Part of a small language model's weights.
Size: 9 layers, width 512, 8 heads of 64, MLP 1024 SwiGLU, vocabulary 16384, 40.4M parameters.
Each number is 50 + 10 x the weight over its row's rms, rounded and kept within 0 to 99. Layers, rows and columns count from 0. The size before them is the row's rms in percent of the matrix's.

# v: layer 4 attention value, 512x512, rms 0.0305, rows 486-511, columns 256-383
# o: layer 4 attention output (transposed), 512x512, rms 0.0378, rows 486-511, columns 256-383
# gate: layer 4 MLP gate, 1024x512, rms 0.0436, rows 0, columns 256-383
# up: layer 4 MLP up, 1024x512, rms 0.0436, rows 0, columns 256-383
v486 110:46 44 46 52 33 45 53 40 41 50 63 51 66 34 47 41 68 67 47 58 33 49 51 50 61 59 52 65 44 43 58 40 51 46 60 76 40 77 51 51 51 47 56 48 64 50 55 66 44 44 48 49 53 38 62 52 44 47 39 54 45 62 51 51 48 42 54 50 57 58 58 37 49 43 51 53 56 39 50 50 55 50 43 57 48 61 39 68 68 73 44 51 36 59 67 26 66 57 42 48 45 35 45 60 56 49 54 55 46 51 50 50 51 44 56 73 44 42 44 51 61 54 47 48 64 53 50 62
o486 107:38 39 59 60 39 37 50 44 47 60 62 63 45 55 67 26 47 49 44 52 60 59 54 50 52 47 44 40 67 47 36 59 58 34 74 44 56 51 66 40 50 46 47 44 28 35 49 63 54 69 54 54 44 40 46 36 57 45 45 52 50 73 24 40 45 48 59 60 62 70 55 43 66 57 54 58 35 32 51 39 45 57 55 45 43 60 47 43 60 57 47 80 64 39 50 58 54 56 66 55 46 44 53 43 58 51 64 29 54 51 58 49 41 47 30 46 70 34 59 50 51 43 46 62 55 43 35 52
v487 103:49 59 62 55 65 41 40 64 48 66 52 44 39 34 51 74 50 59 50 52 50 60 56 52 47 34 47 43 53 39 42 61 42 44 35 44 47 45 59 36 55 52 69 55 41 53 46 48 34 65 49 48 65 63 56 60 28 41 76 42 63 35 45 38 66 56 35 70 48 33 32 54 50 51 61 53 59 45 28 52 45 53 43 47 57 45 49 47 43 38 53 46 59 58 40 46 52 43 43 55 48 52 48 39 51 59 49 40 48 53 62 49 39 52 51 56 41 50 73 57 36 43 30 38 60 37 52 60
o487 104:52 61 53 41 54 63 50 42 44 59 42 57 62 41 76 62 55 53 46 48 56 53 53 54 49 40 53 51 40 40 59 47 53 47 54 39 40 58 58 41 41 50 57 48 59 54 42 58 58 44 45 46 44 46 48 61 44 56 43 48 52 55 66 66 36 54 51 63 50 31 34 55 68 36 53 48 42 48 34 40 51 55 56 41 55 54 51 76 58 48 55 44 65 48 44 40 51 52 51 28 62 57 40 52 32 62 41 55 55 47 49 53 55 52 36 44 52 30 51 64 24 48 43 45 61 34 52 60
v488 106:42 75 48 55 40 46 50 48 43 49 51 56 59 35 72 39 56 43 35 53 55 56 43 28 56 57 45 48 57 51 45 37 63 42 75 32 59 44 48 34 40 43 41 51 48 50 59 41 66 51 44 33 65 40 63 39 59 61 37 50 48 44 37 69 54 60 65 35 32 24 57 66 47 32 49 59 32 47 52 69 48 57 36 47 41 46 69 37 64 46 39 45 38 61 49 55 39 59 57 48 53 61 59 58 47 52 46 56 52 53 49 52 38 53 53 53 42 47 62 40 54 46 39 54 46 38 31 55
o488 103:62 46 53 51 37 58 43 37 38 42 53 55 45 58 67 45 64 37 45 35 25 49 52 65 44 26 36 52 55 47 31 65 61 26 51 56 51 56 45 67 61 44 32 49 61 58 73 53 39 50 67 46 61 53 46 42 57 45 55 45 51 48 55 34 46 52 49 48 48 53 69 38 40 55 42 41 47 53 43 59 47 51 54 54 45 43 38 46 37 51 59 24 51 61 37 44 54 59 48 55 46 50 52 58 50 45 59 52 65 55 39 46 34 41 46 50 57 49 68 41 38 57 50 44 46 72 43 44
v489 102:65 47 57 44 40 34 55 53 57 34 51 63 63 56 45 38 67 42 55 56 66 41 52 50 53 52 58 53 57 56 51 58 61 48 68 71 54 56 49 75 51 40 41 30 49 63 65 48 32 38 52 55 57 36 54 47 63 43 56 53 47 56 53 46 42 61 51 54 35 41 60 59 67 35 51 56 44 62 49 50 39 41 35 48 43 54 44 36 48 46 51 50 48 51 44 45 48 27 45 38 47 45 65 34 60 61 42 39 49 35 39 54 37 35 52 46 49 59 55 62 44 73 48 43 57 43 54 46
o489 101:70 45 57 38 35 58 36 56 46 41 56 56 51 34 62 47 49 63 54 34 37 63 74 65 23 45 62 43 39 52 43 51 46 44 49 56 53 48 40 50 61 39 46 68 43 50 42 67 46 47 56 45 56 74 45 46 39 40 61 50 30 60 49 47 63 44 44 65 54 48 58 48 39 54 55 57 64 40 40 55 48 46 62 68 74 50 48 60 33 59 60 34 39 54 51 54 48 53 59 52 46 53 46 62 55 65 44 46 82 63 44 54 47 38 58 50 46 47 49 45 56 47 44 54 39 58 41 51
v490 099:57 55 46 38 70 55 54 74 54 42 42 45 64 55 58 43 54 44 50 46 61 34 67 42 56 43 43 55 45 50 64 30 50 64 67 31 25 64 41 50 54 29 38 43 38 60 44 38 48 49 50 51 35 47 53 56 71 62 62 61 52 57 44 48 42 51 57 50 30 54 51 56 56 55 60 46 31 48 56 31 41 49 53 66 49 41 57 58 43 57 51 51 37 33 43 51 64 42 49 42 62 52 46 74 47 34 43 68 56 39 55 54 44 59 51 50 51 59 56 60 46 48 41 44 44 20 34 48
o490 100:36 56 49 50 38 41 50 50 36 63 44 61 55 32 41 42 56 44 42 27 43 72 70 58 34 43 45 55 43 50 47 57 37 58 41 50 50 73 71 45 46 51 36 63 42 49 34 57 48 52 36 39 50 52 58 52 54 52 56 47 24 50 37 41 72 46 57 50 46 52 50 40 44 45 43 49 58 63 37 59 32 49 49 70 61 46 45 55 29 63 57 11 53 40 47 48 56 54 52 57 48 46 57 52 55 58 50 45 58 51 53 58 61 47 48 51 55 49 52 54 37 53 51 37 52 38 73 54
v491 107:37 64 74 49 59 39 65 52 46 52 70 57 39 61 60 52 56 72 23 45 68 63 44 59 48 42 43 35 60 55 29 64 47 42 50 51 45 32 48 48 48 71 51 55 24 38 60 36 43 60 45 45 56 59 50 54 35 46 38 45 54 34 48 33 75 65 36 56 64 59 55 41 49 34 70 57 73 59 57 58 59 58 53 63 45 65 51 34 48 38 47 49 59 59 69 45 39 42 57 33 48 57 47 46 55 60 33 49 56 51 44 61 39 66 49 44 62 47 49 55 46 53 53 63 50 45 49 40
o491 107:52 60 48 44 53 81 36 54 54 52 54 39 61 49 73 61 43 47 41 40 52 67 51 50 44 37 29 66 52 50 77 55 46 37 52 57 37 31 42 63 45 49 39 53 87 51 59 37 45 47 41 37 62 50 36 33 48 42 63 61 60 39 55 44 52 59 42 39 46 49 62 58 63 58 54 37 38 47 57 58 53 38 52 35 62 67 49 57 50 40 48 42 50 38 37 52 34 41 43 24 42 56 41 55 55 41 38 52 48 39 62 48 41 41 53 36 50 49 67 63 62 55 30 61 44 51 46 70
v492 111:53 52 61 52 35 44 28 59 60 55 42 33 53 52 52 35 41 39 58 48 58 52 57 92 45 58 46 57 51 50 50 38 68 67 64 64 54 35 67 33 36 50 51 60 40 51 46 60 59 46 39 60 54 75 58 53 56 58 58 49 56 55 44 40 54 44 49 50 65 61 56 54 56 46 60 53 47 60 39 48 49 51 34 53 70 44 59 71 28 52 73 50 49 44 51 57 47 51 44 38 69 43 54 37 57 51 61 43 52 49 42 44 59 45 39 54 34 38 52 64 37 52 63 42 48 55 47 62
o492 111:37 49 56 52 63 27 65 49 44 47 44 57 37 52 42 43 31 54 51 59 57 47 49 57 52 39 52 30 41 59 44 44 47 84 45 45 32 59 54 35 43 55 44 48 43 51 71 52 47 58 46 44 44 49 63 59 43 42 46 53 43 46 55 67 69 41 51 51 39 43 27 76 36 49 48 64 45 53 55 48 53 49 48 50 45 44 53 49 46 38 38 38 64 59 73 56 42 59 56 65 49 59 61 48 35 48 52 45 46 54 35 43 57 73 47 53 66 37 57 40 53 33 44 32 54 49 55 58
v493 100:52 45 56 63 63 53 58 63 44 57 56 74 54 34 63 33 46 34 48 50 55 48 31 37 44 57 65 46 63 45 50 71 58 55 43 54 34 51 62 53 46 50 67 39 55 60 75 44 50 45 44 49 36 60 34 44 58 47 38 50 37 57 59 65 57 45 48 51 54 54 56 75 60 45 54 56 38 56 39 55 51 48 43 56 65 48 61 63 58 46 50 44 67 78 47 40 46 43 49 49 63 61 55 41 57 54 65 27 42 62 49 57 30 66 43 59 53 63 39 57 25 66 55 39 59 55 54 48
o493 100:60 50 66 52 53 44 54 38 49 54 62 39 63 42 54 66 37 56 36 46 59 39 43 56 71 53 61 57 61 52 54 61 41 62 57 41 47 70 59 45 53 43 38 44 41 53 55 41 52 40 59 46 69 52 43 61 47 26 41 45 58 70 43 57 43 47 63 29 44 42 37 49 52 52 56 53 46 43 54 60 45 59 42 49 38 37 48 41 50 52 42 71 43 52 57 53 44 56 48 45 50 54 35 58 24 44 48 54 27 45 46 58 45 43 57 56 47 54 39 31 36 49 38 51 47 58 50 46
v494 104:40 24 79 35 43 48 48 49 53 41 46 64 65 62 34 52 54 52 50 67 61 37 52 54 57 49 56 44 63 63 53 56 54 54 65 49 52 51 48 42 47 40 79 46 61 49 47 53 49 60 61 65 45 49 48 65 61 40 57 51 52 65 52 56 30 54 66 54 41 53 56 53 42 53 53 44 50 30 50 53 53 30 52 56 75 63 50 66 32 44 56 54 45 48 56 50 41 48 32 30 69 41 55 50 53 54 40 49 47 51 42 54 52 44 54 41 68 38 52 53 27 48 65 50 48 46 25 49
o494 103:56 52 51 68 52 32 47 47 47 51 30 47 59 50 49 43 64 47 49 58 52 64 70 57 54 64 50 42 49 59 61 56 60 57 68 47 48 37 49 50 48 55 52 66 48 32 51 47 35 42 50 62 44 53 56 58 52 39 36 48 19 64 36 43 43 56 47 58 35 35 46 50 42 45 71 45 61 49 54 40 59 55 58 67 59 48 44 47 55 45 53 68 57 41 58 57 53 53 40 39 52 39 65 47 50 58 43 42 63 53 51 42 42 57 69 42 50 33 47 58 51 33 54 46 43 38 66 52
v495 110:53 48 37 58 42 48 54 39 43 48 68 59 57 51 43 30 57 53 58 57 40 66 57 42 48 54 42 54 46 65 65 54 64 44 45 52 62 43 61 38 46 68 26 55 57 37 48 60 76 46 56 55 75 45 62 42 49 53 48 54 31 41 39 50 61 64 40 34 39 57 48 66 52 31 38 61 38 47 48 33 52 63 51 43 41 43 38 41 57 51 30 46 39 53 35 57 53 48 67 56 53 49 27 52 44 46 66 45 47 58 42 50 49 46 54 57 49 38 32 50 65 57 56 41 54 59 60 48
o495 110:64 40 55 47 38 49 55 37 51 35 56 62 44 51 47 47 42 52 50 67 50 47 44 49 48 39 71 43 46 48 47 39 49 33 65 55 58 44 41 48 57 56 54 49 36 48 54 56 35 56 34 49 53 50 49 47 52 42 54 39 71 43 49 50 55 54 50 48 44 76 66 45 32 54 42 46 34 38 50 38 48 60 64 35 49 53 68 56 45 70 47 27 50 50 57 61 57 59 43 61 61 51 60 49 52 52 62 38 51 65 51 50 46 46 36 44 58 52 49 28 47 54 49 55 51 70 32 47
v496 108:37 44 56 66 43 33 49 56 57 65 56 47 43 29 47 67 46 61 54 54 35 56 61 60 57 44 53 36 48 59 62 36 65 50 42 52 51 43 69 45 57 50 48 68 48 57 41 61 66 61 55 40 46 52 50 46 51 51 61 52 46 38 32 70 53 52 35 73 62 47 36 43 56 39 49 54 39 39 34 42 36 55 39 48 48 29 30 51 47 45 47 45 46 60 51 42 64 45 67 50 48 56 38 40 46 70 44 49 48 52 49 43 68 41 52 55 28 35 51 55 36 58 31 53 37 61 70 49
o496 106:51 45 45 39 72 52 55 56 68 52 55 34 31 48 52 45 39 39 53 61 52 57 39 47 59 54 58 38 48 45 46 49 45 52 36 43 54 51 41 46 54 44 48 46 33 54 41 40 51 55 48 50 44 33 41 57 29 53 43 43 69 47 47 55 63 48 41 51 52 64 40 55 41 72 54 54 50 54 66 48 54 57 70 41 32 59 65 55 42 57 55 91 41 69 59 43 51 53 58 58 44 40 68 54 50 46 41 51 52 46 55 41 51 65 43 45 63 43 33 47 55 55 46 44 56 62 38 58
v497 111:65 42 52 65 58 52 35 40 29 54 52 43 39 56 43 50 62 40 51 49 53 72 44 50 66 56 56 52 39 45 52 49 47 53 57 60 45 50 40 52 56 57 49 57 55 52 52 62 64 41 34 50 49 49 57 51 45 46 58 58 46 37 51 43 70 58 69 59 36 50 36 46 43 48 34 50 53 54 55 51 69 56 57 49 66 36 47 39 45 35 37 53 39 68 42 46 39 51 46 55 55 50 49 64 65 46 42 68 48 77 62 64 63 40 56 61 48 44 64 54 57 62 51 43 62 41 43 48
o497 109:57 49 49 56 54 59 79 48 46 51 37 56 63 59 74 44 72 53 48 45 52 52 45 43 45 37 44 46 46 66 50 55 58 42 58 65 44 37 52 53 55 57 52 60 43 65 41 54 56 43 44 58 60 33 49 51 36 57 53 50 63 54 46 68 53 63 65 54 43 72 41 50 60 48 55 48 34 48 31 38 41 60 47 65 43 58 40 45 55 50 45 78 65 42 65 71 65 48 38 60 49 53 52 36 32 48 60 46 45 64 49 63 54 42 50 42 64 62 53 41 28 44 59 40 53 50 41 49
v498 106:55 43 30 43 33 38 44 50 49 48 62 54 36 77 54 53 53 48 47 52 64 49 44 26 56 61 51 49 40 66 42 48 45 32 57 31 63 42 48 54 47 42 42 16 48 34 62 37 43 52 56 59 51 63 54 44 56 45 48 53 37 53 53 42 40 50 33 37 64 52 49 57 58 35 44 57 62 71 41 56 41 65 50 48 44 54 44 33 51 59 35 52 60 39 34 28 35 46 73 55 45 45 49 50 48 38 53 46 54 36 45 42 42 57 40 41 59 37 41 49 48 55 58 50 49 43 48 50
o498 104:51 42 46 56 27 63 39 42 50 36 46 65 45 36 45 62 51 56 57 40 47 43 37 59 54 55 67 36 47 46 60 26 50 40 43 45 47 47 49 55 54 60 67 65 50 45 54 46 50 46 56 47 50 55 65 55 61 26 69 36 65 42 65 38 38 59 51 58 41 53 59 54 33 56 57 40 65 56 33 59 48 46 39 48 67 40 35 32 39 44 48 31 56 47 48 45 71 56 48 51 58 43 45 53 56 44 42 58 44 44 51 63 53 38 62 58 40 46 47 43 36 57 52 53 33 45 35 50
v499 118:50 46 41 51 63 58 53 49 45 40 62 58 45 58 43 63 60 37 58 46 62 54 51 49 64 43 56 38 32 50 40 65 55 30 44 54 40 51 53 67 54 49 59 54 62 66 40 61 37 43 51 43 47 47 41 49 52 57 48 46 43 54 80 54 19 46 42 73 43 48 39 53 40 71 56 51 52 50 59 46 44 38 41 63 27 47 23 24 47 39 57 49 37 54 30 53 53 37 50 38 59 42 51 38 73 48 39 45 47 51 50 62 49 44 49 43 48 60 56 44 41 50 42 54 44 55 64 28
o499 116:65 54 67 39 59 66 39 51 50 67 47 33 48 51 47 49 49 68 60 60 49 60 26 48 53 83 52 55 51 60 53 54 57 36 64 47 49 48 60 53 49 59 42 51 57 49 49 58 51 61 62 51 54 67 48 35 48 44 53 55 44 68 44 59 46 30 41 35 70 59 57 40 52 66 67 45 51 55 55 52 48 47 47 48 57 61 47 46 50 63 53 60 51 40 51 47 51 53 59 46 39 48 40 44 61 64 53 60 63 47 67 42 56 40 57 48 48 41 51 47 80 56 49 66 45 64 57 39
v500 103:54 59 44 45 73 62 71 50 51 29 48 43 51 37 78 35 44 58 51 44 52 50 54 44 33 51 53 57 53 61 48 39 52 48 51 82 60 32 32 49 44 53 59 31 53 51 64 50 51 63 53 74 46 49 42 44 47 49 55 56 52 44 53 45 57 48 55 52 68 63 41 62 53 37 52 48 44 41 41 68 51 56 55 50 34 60 54 50 63 52 45 51 59 41 47 48 61 46 70 48 34 46 64 48 32 49 57 21 57 60 45 39 46 54 52 62 41 38 48 47 56 29 47 37 46 52 52 62
o500 104:54 53 28 56 46 44 47 59 53 40 58 57 43 52 42 63 50 29 52 46 61 42 71 58 45 64 69 55 51 37 31 44 54 50 34 40 53 57 58 35 43 44 41 36 59 50 41 44 46 40 57 59 51 58 50 50 47 51 50 34 60 47 46 58 52 46 44 44 55 33 74 61 49 58 51 59 41 57 37 46 50 42 51 30 41 55 66 74 35 68 49 46 59 53 41 42 58 39 48 51 57 40 57 29 49 41 49 37 35 38 40 68 63 32 57 55 45 47 60 53 32 58 45 54 57 56 41 52
v501 101:51 59 49 51 70 39 53 68 45 51 47 51 53 66 50 39 44 38 49 55 54 59 33 49 60 50 49 48 55 69 48 69 65 46 56 39 55 55 60 68 62 45 57 53 56 57 69 59 38 41 52 44 77 78 50 38 48 44 32 53 44 45 50 54 42 62 44 48 54 35 53 50 52 48 44 47 34 60 58 55 41 42 43 53 48 52 38 43 43 58 45 48 46 48 38 48 34 37 30 59 57 44 49 42 64 49 56 61 42 39 56 51 48 51 51 50 58 50 39 37 51 67 59 66 46 68 29 45
o501 101:38 34 60 48 44 71 36 49 38 54 29 54 56 52 62 63 57 74 43 54 29 48 48 73 45 48 51 54 46 62 61 47 60 70 43 61 56 54 60 54 56 48 57 66 46 52 51 61 56 53 59 41 64 70 50 49 46 42 56 61 54 52 58 44 51 43 50 44 38 57 49 47 43 54 38 39 34 52 32 46 48 50 57 59 68 46 42 30 50 50 36 73 35 59 41 50 48 55 59 47 42 46 44 44 56 52 37 53 60 61 61 34 54 53 52 64 47 46 46 47 59 50 43 63 42 64 52 43
v502 105:45 60 51 58 63 44 53 52 69 50 43 63 55 48 59 41 55 33 49 41 46 33 54 35 37 32 45 46 44 54 46 58 60 57 62 53 38 52 46 44 48 34 55 55 36 50 62 39 55 41 35 52 48 46 46 49 48 41 70 67 52 42 35 40 64 42 49 51 51 46 47 45 38 53 42 58 45 44 39 49 46 50 46 42 42 30 69 50 47 66 48 47 50 40 55 43 47 54 45 45 33 45 54 46 40 41 41 52 49 58 63 58 37 47 54 61 45 55 35 57 43 63 39 62 58 48 57 52
o502 106:36 54 50 29 40 56 43 47 40 44 60 68 48 66 51 60 35 45 47 27 58 42 47 50 49 19 41 40 53 52 40 57 40 58 34 45 43 48 64 56 56 51 34 31 35 65 43 41 51 46 62 60 48 52 52 56 45 44 54 52 50 30 33 26 62 48 48 53 24 52 57 41 56 65 29 55 48 44 47 48 41 59 43 59 45 43 40 64 40 51 63 39 42 38 33 59 52 32 55 50 48 48 51 64 62 53 65 55 53 52 44 51 56 45 44 54 59 58 49 34 36 37 55 32 64 49 48 48
v503 109:51 46 46 56 40 26 54 52 46 70 46 43 26 48 38 32 77 50 60 66 65 60 37 74 59 44 55 48 44 35 55 42 41 43 55 42 63 42 68 46 53 50 59 58 34 32 47 42 66 66 43 44 44 65 59 67 37 47 51 53 60 39 39 38 69 67 40 40 55 36 61 61 37 45 50 49 65 54 40 47 58 55 29 40 57 31 51 62 33 33 44 52 52 68 53 42 47 55 46 63 53 62 50 39 48 68 57 41 46 39 63 41 56 38 47 47 37 37 48 52 44 68 50 46 48 50 46 58
o503 109:47 43 52 42 52 43 51 48 47 56 46 50 48 43 76 62 47 38 48 48 40 39 43 54 53 26 43 48 21 39 60 44 45 53 49 44 40 33 33 37 58 21 54 40 53 65 57 53 57 51 34 45 51 29 54 61 42 65 52 60 65 40 72 72 40 60 39 64 37 46 49 61 51 40 50 54 24 46 52 60 44 47 56 43 45 49 66 44 76 37 34 77 62 65 63 48 51 43 50 40 63 60 38 54 30 38 26 51 39 56 32 51 27 54 49 36 66 23 62 38 24 44 37 54 54 45 61 54
v504 106:62 51 43 68 41 43 26 50 38 75 49 53 54 62 63 48 72 51 51 39 50 59 65 54 43 60 39 35 51 50 55 50 37 49 34 53 54 45 38 49 47 54 39 53 48 39 58 43 58 61 50 33 52 40 42 56 60 63 47 41 50 37 52 62 46 65 53 57 55 47 46 49 37 34 56 55 67 44 54 45 50 63 57 37 54 54 46 35 54 61 52 54 51 40 68 60 46 58 60 66 54 69 51 54 47 47 42 42 53 64 56 56 37 61 55 57 55 58 37 59 47 56 35 55 37 44 52 42
o504 105:43 51 59 60 57 55 52 33 61 58 63 50 58 44 53 62 53 45 59 54 53 52 32 32 45 39 44 30 72 59 68 48 60 28 42 76 32 42 38 52 50 49 52 60 52 64 59 39 38 58 48 49 46 55 61 49 57 47 49 51 74 41 53 50 36 51 43 51 45 62 68 50 67 53 50 51 51 47 54 44 42 51 54 37 56 58 49 28 46 41 48 30 64 42 44 35 52 59 42 65 41 58 52 48 56 49 59 44 59 42 58 52 41 56 39 47 54 55 59 52 55 54 47 38 54 53 42 58
v505 107:53 36 45 71 26 44 39 36 49 48 46 60 64 61 59 47 73 45 50 44 67 41 45 63 51 51 53 55 80 54 40 55 63 48 44 55 54 46 38 53 52 33 39 43 57 43 59 47 41 57 50 45 43 50 48 43 63 46 61 51 61 28 53 49 37 53 56 61 59 62 55 57 41 59 60 41 42 38 48 56 48 45 54 60 46 47 53 43 53 45 53 54 47 24 44 55 57 51 64 55 59 65 67 41 41 45 45 71 55 51 62 63 42 43 39 47 60 55 50 61 41 57 50 50 47 59 51 40
o505 105:40 47 55 45 43 52 44 41 61 62 49 56 60 56 49 63 46 46 60 57 71 52 54 53 53 57 63 13 63 64 51 56 70 56 41 51 45 54 52 49 56 57 53 37 64 58 40 50 45 56 58 56 38 60 50 32 84 45 70 39 48 42 33 47 47 26 49 72 56 41 57 44 51 54 60 49 68 39 39 43 54 48 45 76 52 48 34 38 39 55 49 56 48 40 40 50 56 45 43 59 42 42 44 48 51 47 62 61 75 49 56 50 71 46 47 37 51 62 46 49 43 49 56 35 53 54 55 64
v506 106:60 32 50 55 48 49 45 46 51 56 34 64 50 52 58 31 51 41 45 43 54 53 54 55 46 40 55 54 68 52 35 45 59 38 31 25 51 50 52 23 52 34 48 42 43 51 43 52 52 47 65 46 35 54 57 55 71 51 53 43 45 63 46 53 44 50 46 39 45 29 61 51 28 42 52 50 37 56 38 71 47 46 30 58 44 24 46 61 43 31 28 49 25 57 58 58 70 52 43 41 54 55 43 39 51 55 48 64 51 26 52 54 47 47 62 31 40 63 45 59 44 70 47 69 49 47 51 66
o506 107:58 54 61 44 59 50 47 41 66 55 54 40 42 44 51 54 53 66 45 40 30 57 49 70 31 33 45 28 34 50 42 47 50 64 52 25 57 43 50 55 64 44 52 72 48 51 41 52 38 57 53 26 65 34 49 44 63 58 69 49 50 44 47 44 41 67 38 54 47 52 53 48 50 50 59 67 66 44 46 64 47 51 50 56 57 41 43 54 47 42 66 27 35 43 48 61 45 51 46 54 46 44 51 67 48 50 50 54 74 58 42 49 40 41 70 30 45 35 44 48 42 49 49 55 44 54 56 40
v507 106:52 70 46 41 67 60 59 51 55 67 32 62 53 42 41 47 40 39 48 52 31 42 35 48 40 52 56 33 57 41 37 50 58 62 58 33 55 48 43 58 50 46 72 69 52 64 49 31 33 38 37 58 41 47 37 43 47 59 55 41 61 51 62 42 55 44 47 30 43 44 76 47 29 70 51 44 54 42 52 50 34 37 50 61 48 61 43 46 53 64 47 50 54 48 60 58 36 64 47 53 42 56 60 36 54 55 51 58 47 31 44 46 34 56 55 43 56 64 55 56 47 62 50 71 53 50 51 41
o507 105:49 54 63 46 53 59 49 56 44 47 60 53 61 54 41 43 50 75 45 49 41 48 48 47 56 54 46 73 59 42 53 44 30 40 34 42 59 46 60 65 51 41 55 43 59 60 54 50 59 44 57 41 46 55 54 62 51 56 48 48 39 47 72 42 40 52 44 55 59 42 35 49 51 52 41 43 60 52 53 64 53 39 55 51 54 58 35 47 55 40 60 41 42 55 37 38 55 55 67 43 67 53 52 53 60 49 40 58 77 41 45 46 49 59 55 56 56 49 53 49 63 52 52 44 47 37 74 27
v508 112:65 49 44 49 35 46 37 49 52 46 51 64 43 61 43 59 71 39 48 58 46 50 45 61 46 57 55 38 65 46 50 29 55 45 58 59 57 47 42 41 53 40 43 55 40 57 40 55 50 49 56 53 46 46 48 52 43 50 51 61 50 47 50 45 52 57 51 42 44 47 48 28 40 49 64 50 35 24 46 40 35 44 51 54 37 61 60 46 48 51 48 51 28 57 67 51 66 59 55 36 67 37 50 66 48 61 53 49 48 54 42 34 59 32 56 43 63 56 58 55 44 38 38 60 48 58 64 43
o508 111:54 41 44 66 56 49 42 57 50 55 49 40 41 54 66 34 42 42 67 70 61 64 60 58 44 45 48 18 60 69 36 56 62 48 64 55 51 42 40 52 58 45 63 48 53 33 53 62 45 69 54 52 54 43 50 34 65 42 63 51 38 53 33 37 47 40 46 57 53 60 52 50 51 49 75 55 64 43 64 59 58 64 48 64 55 43 59 58 55 50 53 58 53 51 37 46 52 52 46 60 45 45 52 47 52 54 69 62 59 56 54 28 42 48 44 40 58 51 58 56 68 47 44 53 54 77 44 59
v509 101:67 53 55 57 61 42 45 50 45 52 35 63 68 45 61 40 54 35 50 60 68 50 52 54 52 57 41 61 58 64 35 62 49 53 59 53 43 42 53 48 51 44 42 31 54 52 61 40 40 62 46 58 50 58 32 58 45 33 53 45 49 61 62 34 61 58 57 65 35 47 60 50 42 44 47 45 51 40 38 48 45 61 43 59 40 33 56 52 40 45 52 48 48 44 54 49 57 46 44 49 74 59 46 60 53 37 55 55 49 57 44 40 28 53 52 70 59 41 45 57 53 44 43 54 61 58 43 51
o509 102:57 51 55 49 54 55 54 55 36 57 57 49 60 46 67 63 46 58 47 46 72 53 57 57 47 45 59 23 53 61 59 40 52 57 51 49 39 48 66 51 50 49 55 46 53 66 44 63 36 48 53 42 48 60 38 30 74 36 68 53 55 47 33 48 61 36 67 66 47 51 47 45 52 33 69 49 57 49 44 56 53 50 50 59 62 52 63 54 43 50 72 18 69 39 36 42 72 49 59 44 39 46 46 50 47 47 47 63 66 56 45 63 52 43 44 53 59 51 68 34 36 42 40 43 58 48 55 52
v510 109:66 51 44 75 39 63 43 45 45 59 49 65 53 63 57 42 54 37 64 46 73 30 46 39 36 46 49 57 28 52 47 55 50 59 49 28 54 49 52 43 63 41 46 64 46 32 55 29 44 39 45 45 32 57 58 56 69 38 62 53 50 41 51 58 51 62 52 51 40 67 35 61 59 53 40 52 28 48 56 41 48 46 57 49 44 44 53 31 52 60 47 56 65 54 31 38 34 58 62 45 63 66 55 47 57 50 48 45 56 50 71 75 45 39 37 55 54 60 58 76 52 63 41 46 76 50 61 46
o510 106:42 54 45 49 51 69 64 48 41 48 51 46 62 54 58 79 47 44 59 58 72 42 36 66 57 48 58 45 67 53 58 45 50 55 35 47 48 52 53 29 53 47 44 33 49 73 35 39 52 51 56 53 43 67 36 55 54 46 62 42 63 48 79 59 52 43 67 56 43 52 51 51 47 58 56 49 51 48 43 50 41 52 36 53 64 42 41 29 38 47 42 43 54 45 39 56 67 47 53 55 55 57 24 55 37 55 59 63 39 53 59 67 61 39 54 56 43 55 43 25 24 50 67 41 45 49 42 38
v511 113:68 64 46 41 68 50 59 56 65 61 46 56 57 43 46 49 44 56 34 35 33 53 74 42 41 60 38 51 48 40 58 45 49 50 57 35 68 48 35 42 45 58 47 50 37 55 40 36 55 54 48 49 66 37 48 59 38 72 50 45 59 51 38 57 56 63 39 31 37 56 37 43 47 30 56 59 59 52 57 30 42 69 59 40 59 49 44 59 64 68 51 50 57 60 62 60 45 52 50 56 56 55 53 46 52 53 50 65 54 55 43 51 62 56 58 52 60 48 48 40 42 44 37 73 57 35 63 55
o511 109:48 61 45 62 37 59 51 40 56 54 56 68 47 45 58 37 42 64 48 37 34 41 55 39 48 37 36 66 55 41 39 43 45 44 57 63 46 41 50 64 51 49 44 62 46 50 51 59 55 56 39 44 56 47 68 49 49 58 51 47 54 39 54 31 45 66 39 47 50 63 39 52 56 44 39 49 72 41 55 51 50 58 60 34 48 58 57 58 43 49 58 25 73 61 53 35 54 70 45 63 58 59 66 45 42 57 50 46 55 41 44 51 30 63 27 45 59 35 62 62 59 54 52 40 45 48 59 55
gate0 088:56 54 59 41 64 57 49 68 41 49 71 45 39 62 38 62 40 48 57 49 48 64 52 56 52 48 55 39 37 50 47 35 42 51 44 49 51 50 74 62 61 50 44 57 61 45 55 51 49 54 48 53 48 61 53 50 51 50 76 41 50 65 57 52 40 44 53 58 58 57 36 36 43 52 61 50 43 56 29 44 45 57 46 51 28 29 53 57 46 61 56 43 43 44 36 46 49 47 38 59 46 50 58 65 44 51 53 56 50 62 30 64 56 67 52 50 40 43 66 41 61 47 56 55 48 67 56 42
up0 096:40 53 41 37 40 47 63 40 33 69 61 60 40 55 44 50 61 45 45 53 53 53 53 48 56 37 53 54 48 33 58 39 46 50 64 39 43 42 36 63 59 55 60 59 51 59 40 51 46 43 60 37 65 58 36 31 36 54 45 64 39 68 53 54 57 56 49 43 60 47 33 43 57 65 45 15 71 61 44 36 54 45 63 52 49 58 50 40 50 47 44 50 46 50 57 41 54 46 56 36 55 52 60 53 54 57 38 57 46 51 62 58 53 24 31 54 43 47 48 41 53 38 46 51 50 42 26 62